python train.py --activation="gelu" --norm="layernorm" --positions="learned" --init_std_qkv=0.0368 --init_std_up=0.0526 --warmup_steps=200 --seq_len=1024 --train_tokens=272200000 --steps=8307
Each number is 500 + 25 x the weight over its row's rms, rounded and kept within 0 to 999. Layers, rows and columns count from 0. Numbers have three digits each. The size before them is the row's rms in percent of the matrix's.

# layer 11 attention query, 384x256, rms 0.0405, rows 0-95, columns 160-191
085:544484529493494551494527542492496532488500498498529490485501512499499540518538485500486520521505
091:462480456467485546493489512477512533493470507539471545531520495505510499506500482469512484530515
094:526491458497495488481518478520508497517511460466469506433510466519505506466537510518488492540497
095:459540519495529482487497533487474488490518527492520485500510499467562467481503481501489493543501
092:472485460477534516473577474513492500472472509563520485506494508507490530509462548529466520509511
088:511499513482515467487527514485501472475485508545492497492481505500517508483489519465484468504517
089:514478522514460499477468511505527500505491560501478515480494517468496479447502474460492488503506
086:487530497502474479506531524522505520517487497526504461529522517538491519506490474460499485524502
091:507528480464508473460508503547491526560442487514474503451507524466511502528476532519482469494494
098:561495491482514477486438495502466499517507496522485434489472515495515551495527486541478499508452
095:458516515511511520521476557519464482486511428484504494488494498466488489512506519540510483515518
092:477527496457506474490472511513568543475484504493467492459517433451480498485489487523519529517502
099:473519511457523534483504486545518488503497499503519523485533496509462496484466539534515455465488
092:515451473524482524511502479491475517482434470476505522543517473489499509517529502546474490521471
087:458478465521487482508499467523501501481511457453486554506520484471546484520558519515464526467489
093:502466492483504477483478501509536472485531442544533488480486541508495514508491533536495472479479
095:480486530512536500479496485521528495513545504512503554478531489477547485440500504486517511478478
092:492480462479513529532495492521481527453481430506488523488501518507536509497558536498479506499514
087:468462547549495499499512459441516491487494473510512532502466491531468486498507484445480506488498
088:527510494511504511527488504482485447561521458456501488482538506500471491535501496451441546538527
094:487528516501436480486541514459475476518481484487500487456499530491493498473494484468483527532487
092:526510480493486489514511479517530515504510499543527520500473506499543498529548487419516501527508
095:495496486490491528522499507509490474530522545483487496490458502476500463487529548519490497525512
089:513449499496514480542507519487500485521493494502510517503539475545486539533492520573479484514499
093:530531486505511503500484503491471503465494517462519477495510476521542507509487536483535491497493
091:531500528466512517483473497486500530470493506508492511537474533523488478496514494466492496490500
085:477493478505510531491494529470486503527504483533564449477513506515541491481499495490474528468546
091:452499520466527505494513539514483473493520486540522496479514505537538530511468485494493537533485
092:485553508514478484509483507503515497480518459461490468474540483495516523508484503525492482474526
084:479466523481486513502531534488513512503446510573525504499497478500508478467505485447491487454524
092:527533500471481530479509502511500505489488503516510499525478519480492493499493496505492507523494
096:491494509533513504529479531510494491541512544477506488508502491478498493502522475505481517489456
093:547518466543517469454484500476475477493535491529527471495463473499558467514497507480473519509468
093:535453497533494454480539514510513543534516511504519525498523482508507527495534515475493491534531
084:508468499476485432525526541487525498538530489514471508470519473490498512488519496473466505451492
090:521516505494495475487485524460511502512514500544445546473540472519510515497501498494521548453477
091:548465459515459520533526494452538498549517518485501511477531553454509466495499517474524451483445
093:507523516498507439457489492480502447492482473513524467487539502494517452470504555515502534502469
093:491493554539492555490482499494500508460490501491470471527488515472521499488473468492482471488501
089:498501493536499522517499474516531503529514504531486476534519518470510487542529501504485484506511
096:482526543489492526484502520482496524500472503522475479492518529502501463486534501495467556533476
088:471512519468535454524488512513505491484512490444483486495495484483489500493495537532538489454483
093:500473537513537466493513529499529511481473531490517480492510454543488505459500444505510502486489
087:489468528523521498471495485542496534484509520527522509484525468509510493483483511496536520528491
093:528524516492485454513496473474447486453473506514478461481518486453498516490488503489438520523471
094:508461490519497484497498509474510531502500564466537481497510559488523533508497465479454479520511
090:451525535472486529489509484488503527494452506513512491542479463501466503512526468496525478521468
094:504465510588537498464482530504489491512511491492503440508498488504548469500448519531516513505501
088:484495514504524526524538506504538533494506497501516499499478538535539516514491495516502509467550
083:477508518509515539500489512495475486516482494523531535514486483482513497493513505528447523488537
095:541506497456497509546513459520529492512517534459515550504528542480506486498545493477528461489466
087:505476483493509473481485515471474527502498501498474510537541525479544451506520450516512435515521
087:478515512551525524482520482457510532469473528494481501460480484528496515542471528499483447515537
091:506510508504491516491474487481500480434518501475491486473447485523490526532506508499452512487467
096:513485487531521487469533510463479511525518503492506533490480479555513505541476526518543468537486
089:480454493486488542523495515494483517460466546506497488505519483521492509524456465535568503522543
085:521502528483502493492483493484517495519463489487461512496482526501469523507480460492498523499528
095:512515464503525506520455505506475454510518500476539503563500450528483473457498525479531479463521
089:508470473497556548502496479491490516480492499511479495538525467484494505454479507498463498470502
078:484468476476511520493502548474493525500504503476510517563520545535490480529519513476469484500519
092:458506486491524467496479540513492512486533522469527503505463459483513480501491524493513492511503
082:460482472466489477490505494491525522475501460485525509502452502538546485544493504500477472495533
089:482470519530501433479509494494538511501491547491528463494499507491514517502517485482507510489507
094:502486490486527480510474494514483473534522530525549509485484507496530529480526519518469516571499
092:566478487507473496477509490493489480483505471477533533510497543492497471504499536517523493493501
087:518493510464518490500493507525499510479544531520508500492520544535514499515514472474491478506470
083:488461486489528503498531509494554536471511513482529536457498511484493471538494515526493479489475
096:504488472493488514553522489513516460500546463510511452479485494551484489479531491535511462525498
091:493503506527548501507520500497496459551515486482493498491523511504464522506517479482507505486494
094:498527466510536466482517485540493508485501473486509527511507507530453493490502527472507485525575
090:488504458482458510532510485520520551541515489520490453550467495537479538502455503497474495433509
099:509484497489483476494534498513521508494502461532488476479480506478478489515518522524511502556452
085:490525503476483546523478494480484477443465517496543513490513461539520516513519483525470501510522
098:542540467496490506502487533521462484459497483480517515468471521450499490478488486505495528487486
088:471457482522512475512503508580480505519495540506484489468483491499497512462506510525515508468495
095:497474540483442514435524498508519530488486522517475488472498473497546531469487509514485523526509
090:470503506506491477539516475475538482539518513488467477497464496522489510574480500471468553534475
095:547487512568507467492464533471509487513495456491540478483479450559535524523475521526519489529502
087:474495504468478476464519541481520488510542496524468513527552506513485485494487471470530512506490
088:509484492491520516510521543464464462474493509511521491460478496506529482456506522494503507503543
086:483489500464508492480518508493447487503479461484512526435517510481508499498515481528525486461481
086:494496473575513500491423495505475512502468526484487484479498449494527463499468512538489529473512
094:548538500497446521510517515502500498498505518515528527533501503502448546435510506534498453475457
087:548543451505510495527548533521499481468503514495519508504515548527461534461531509530468470503483
091:538556477496507502479489486488501475472500494465511495493462487500458497534519537492485473482483
101:519538502469476504499519548452474489498509488501513508514498513485514477467489509508487499498523
092:514542478526506525471516498487462526507518489520518520522468530515493499493489517458498503537457
083:462532469510562500526551492486481481482501473487520488459508516515491488497496514502526537505495
089:487501518513533515476485554486480493459460516480506481513510479513505505517474477473480535466445
085:515506499530487483446481469474501541486465516439489491535471507531503510523493476507497500505482
090:493483481470497490525476518501474467513507516568523491533499488516497497485496513454498479490499
086:521532484532514567477512500451548527509460473508530543512485491479491464497518500454476540488506
085:481523518511571499484532535500507504501488514522479482470506485497481516483527519492479480485528
083:500470495505508501455479484524488503526518508518445523472492500533492512519518521544496501489475
090:473513509520480462479529505488478512497489495493526473503515492501507474519515460502532496485508
094:548560481528540476495520548490525470505481486565485472525479523473486537496525497475499493500523
# layer 11 attention key, 384x256, rms 0.039, rows 0-95, columns 160-191
087:534446478499515514501547529546560523488492496466475478454534513524490525470508439507477544514504
094:462537451526500529492501469497537569465422476530512512547528493498537524517471490497487545541497
092:507462487459471529490488527558499506514542478486509542474499441515506519454530522508515494499533
095:482524509493484466536526525547506497513500518453510464493512504492495447478515457500507463484528
091:488475467471518474469538516483482485441465496487521497475461518520498486489477521500482499487498
087:501482477490502502475532528516521486517503498551505512478463538508526504473482504491523442513535
092:522490512528465465510470457485485496479494514509523487512482523529506489451513523519531520497459
087:534503520500501493498498540535518513522495487500494527525514529493444517472523467505503498468456
090:502525479468518463511513490505484454526463500523461507484524516517544521492518542535525505480474
093:525524480495530472485454476510505494513496495513507465498489552493517523493519504519501483511491
091:495482527524503507485502530489465536473459467509513516496489537511485489493520508532497473499542
091:504540523511463482472472541534504500474472504506504503482528486479540526464450522480530538484489
097:489472521445498525471519474490523497428492497508501531513469481493469436505485538504505526496502
093:510455511510510497529527571500509510493460484504504516471495502462526506535508452519488494537501
091:499464475517491497504476480519501504504530471479497479510474490469504461512521499476483495467504
094:533485507535509492497458490465492504470530419538534504478470503491505458515532487501509471491504
094:502481519523482475487497482534509492515568503509478487518513490504524480473493516472535492494508
094:471505455506527543494507474486544510455482446462521502461484476465510485536546501570515507526523
089:500474536518504497484531481464445438520501490516519529490483534531480484471474494497475528500539
093:553511517499483478543472525513483456574498480451516507458542498470462489510477482465492534514481
091:478517479529508486501512497433492465523487504502507462494502482511508505540527495464525523503479
093:502490465520503535515492502505518544535521514476545490529475491488492535520537466438497533513474
094:555503455499492503527473554525515492527516527448511528499490479469519477504519539506515454507490
087:524490527500509495530526503509493477489463483507533489481489483484485536514503513546503480538491
095:508505493495438462507520515504500538473541487482526497471484502507507504528486485521510476519526
091:536503495472529503490481486458487535496475462518517506555495501503509510510529521505526521498486
087:478487494497517491528461489463493501514477462502534456488455495548547513483471501492468513438542
090:450474493463521537504489518480539496512530489521483523513515480516512513527515458493476540520487
092:456495467526489486519476496459457500503520498465475488461481474446518538517459526491516493501507
087:496500541514473456489481512470521481499439497558496522513502493470496487471503487471511498495528
092:507498495437505513456534457454455505495489501507528482506506543517487491458507505474516530509499
096:466470507492492470502512534496496490513527504522506463479526499489486558512528502493482523500491
096:499493477534538499464473571524454470521513496509472488447515486513494465491516497499474491486482
095:504477494523497467493513512503506515494474502512539489533482479553465542462485451445509489516482
083:494470479516438473538513502470537478521510502522460484516497474484528501504509554491499528476495
091:501535487539461511500481542459526485489485464515477523485532482519497525505543483474514538476505
092:533476486506494525565498515442495507541510497484487530503503534506510480482504486513496468449478
093:487505525485479497476490464463464463511510519522467498481535524516478480485492532501533544472501
091:513477510508508514501501473502478489506532508531485454497498510500534473484490503504433477494480
088:486502499512502521537489500498545482496467488500477502499533517481506509482517486450488487484475
094:518552521518499514524525503494482519505525501514477487527514514508486484504475485517483523513482
084:471494457487476482498505501491509504508494541467500499492497480487508499532514510529559471462536
092:495483520536526478476514519505531517491502505471487513553507488527512535447496478493517509527485
088:491479496489474514508524530503477548513478511540557534473478484497494485505490493477534524517492
091:539525491492510497525482513477455491445533496531495490496546504452517536512487537510495511470465
093:507502497502514520529459518488537484508547503495502478492498507523466502489490491485458488520517
091:474532535491498495494504477522474541502460526533483460524500470465492483503516481497509493531496
096:532463469578531499470516500442489465477533478501533471513499495538528542504502475514500529535499
086:481518490512466491527553508501556484504546461541525477520501475526486518501468477463543519528525
089:463497522533551518489516497525493512485504505544505493479454487488482515518513498492459532477488
094:463518477493504507553474480507504491473491495464501540512479486516511456500495499504515516522460
085:503510515488502525493494485503471543533473506513490499531531528535502500473495490467502467527493
091:538497453497545524481526488486490520482471546481529515488507494521503491501457529537470473535490
092:554490489494485519479447485464477526474563490476529561465492499513467489481515534541498505481478
093:517423479522516461478523518492481503506522464499511482520518498509496511495492492506533509515521
091:473508498489509531487528509515465525452473516492511471500502514516518555500472432545520489496525
087:540523544509526496464472493469519457498472488490490526489500503514460509481467489506528548496519
093:466495483493541495507487510504467520503522469502546501523495488484433504473485504495522515455514
089:532459492507514516499523496496500545476513491490532504483544471495511500425472530490504512514476
081:474479464494509505516518511490519498536521476509507496513506516475495482512509493487495500516537
089:493479500463525470487466519522491508505564486462540458500497516527499509490520549465516458463483
082:495526482491464461468501472517504524490522453467499465481526510512497497524463461478463498489487
089:509477466480510468505510468481519499531487514491492497482521530509467492496500495530539494506528
094:496483516467529466519462478498505484485466526503527490527481515525506501491506494476493488539491
093:554494507475503498511512541531532486430504491468511507518472564513493485547500488501477492475503
088:480524527495489494495505526488524518458509541519491528470493527524507447533465479505485466509472
081:535507521476511484470499507536573489478469486478520507483492540514536474540461485483478468466522
093:502498465496506489499545448499553446487510487519505472497505501553457492498515494521532468560493
088:499477494529528489512510499468515459547488452490485537490502516522536537456546524471484518519504
092:471486522454518479491487485477499484468500512458503513550523522498480513508493511469471488514565
089:488513482519455545486496469476534513531505509525527463534458472522487535497466517490536509477507
097:527479481512491461512513489482496482497474488498490510502541537491488487490496504556528485511480
088:460496486458474496488527488470467471463506561510538496481475515540526501519476495508492531526528
094:504532474537471478518478532521484453516471527470505499474475512500492495534522489489459510519488
090:501479480508501491477498533476522514532514521506465490502504485508501567500481488472488471499460
090:512502516506447560441437466512534529486527536542505484476508478507552495489488504461467493487503
098:522515482533484479540510476501519469547501488468469512495482474519476513499473530522469548560434
091:516474464497545479491510505458452470509523488481533491476440439560501524490511503468505504535489
085:475522510493500467460519525497512492561510489490469488520541531486520504482436471487511492466513
093:501543514510535454512516501494506487469495513507530491503497489550520468468481471484496557473534
085:462478485511473523516498482522514463494503488487519493448481514531499494471531492529526469454489
085:501490452511514538479442508529480529548487530498486508445500454511509465513457500504455481463532
093:499534511467456528509487450440493473515508506527526487553522506505515551457489498509537456507529
090:487492484492508510562491505508489492483522503513502497491450488493452547489490529528481455553461
089:536513467509499512490514512504492461482568506500507569526484495486448518515528541501468489507500
097:480507517473506474530484502516519480518493498535468478535516489435497504500509496495479493479513
090:505524471527511558526490491516452483515517523512470542524490511455520487520503482498517521537471
082:464525481481504515502516471508501509495539479512526499451524537483473452512506538480538503518504
090:490467516507506533509508544500496535509509495522495512500514501545504523506480525497502502479489
084:510523501524529469440491521482487499512523504437504503551519525517513493542456506549477487485472
089:503498529491477507526515464512501477521519504571497447511511508531506516536485508495511510494459
086:512522517551500528469522494477551523505522450485524476496502518469522437463505515472441558497490
086:504472527477505515470503520474512487505487524514477520508524518517477513509509535498501441486533
083:514461485504513515482471495493509499486517461493453528474467482521485518531505486503501477488488
097:500541543523485485486538509495497528507500477486532486508511500470515502524534501497585485483521
092:509543504497530494484479529489479540474483483536561493509480499487469510526488497514519480508497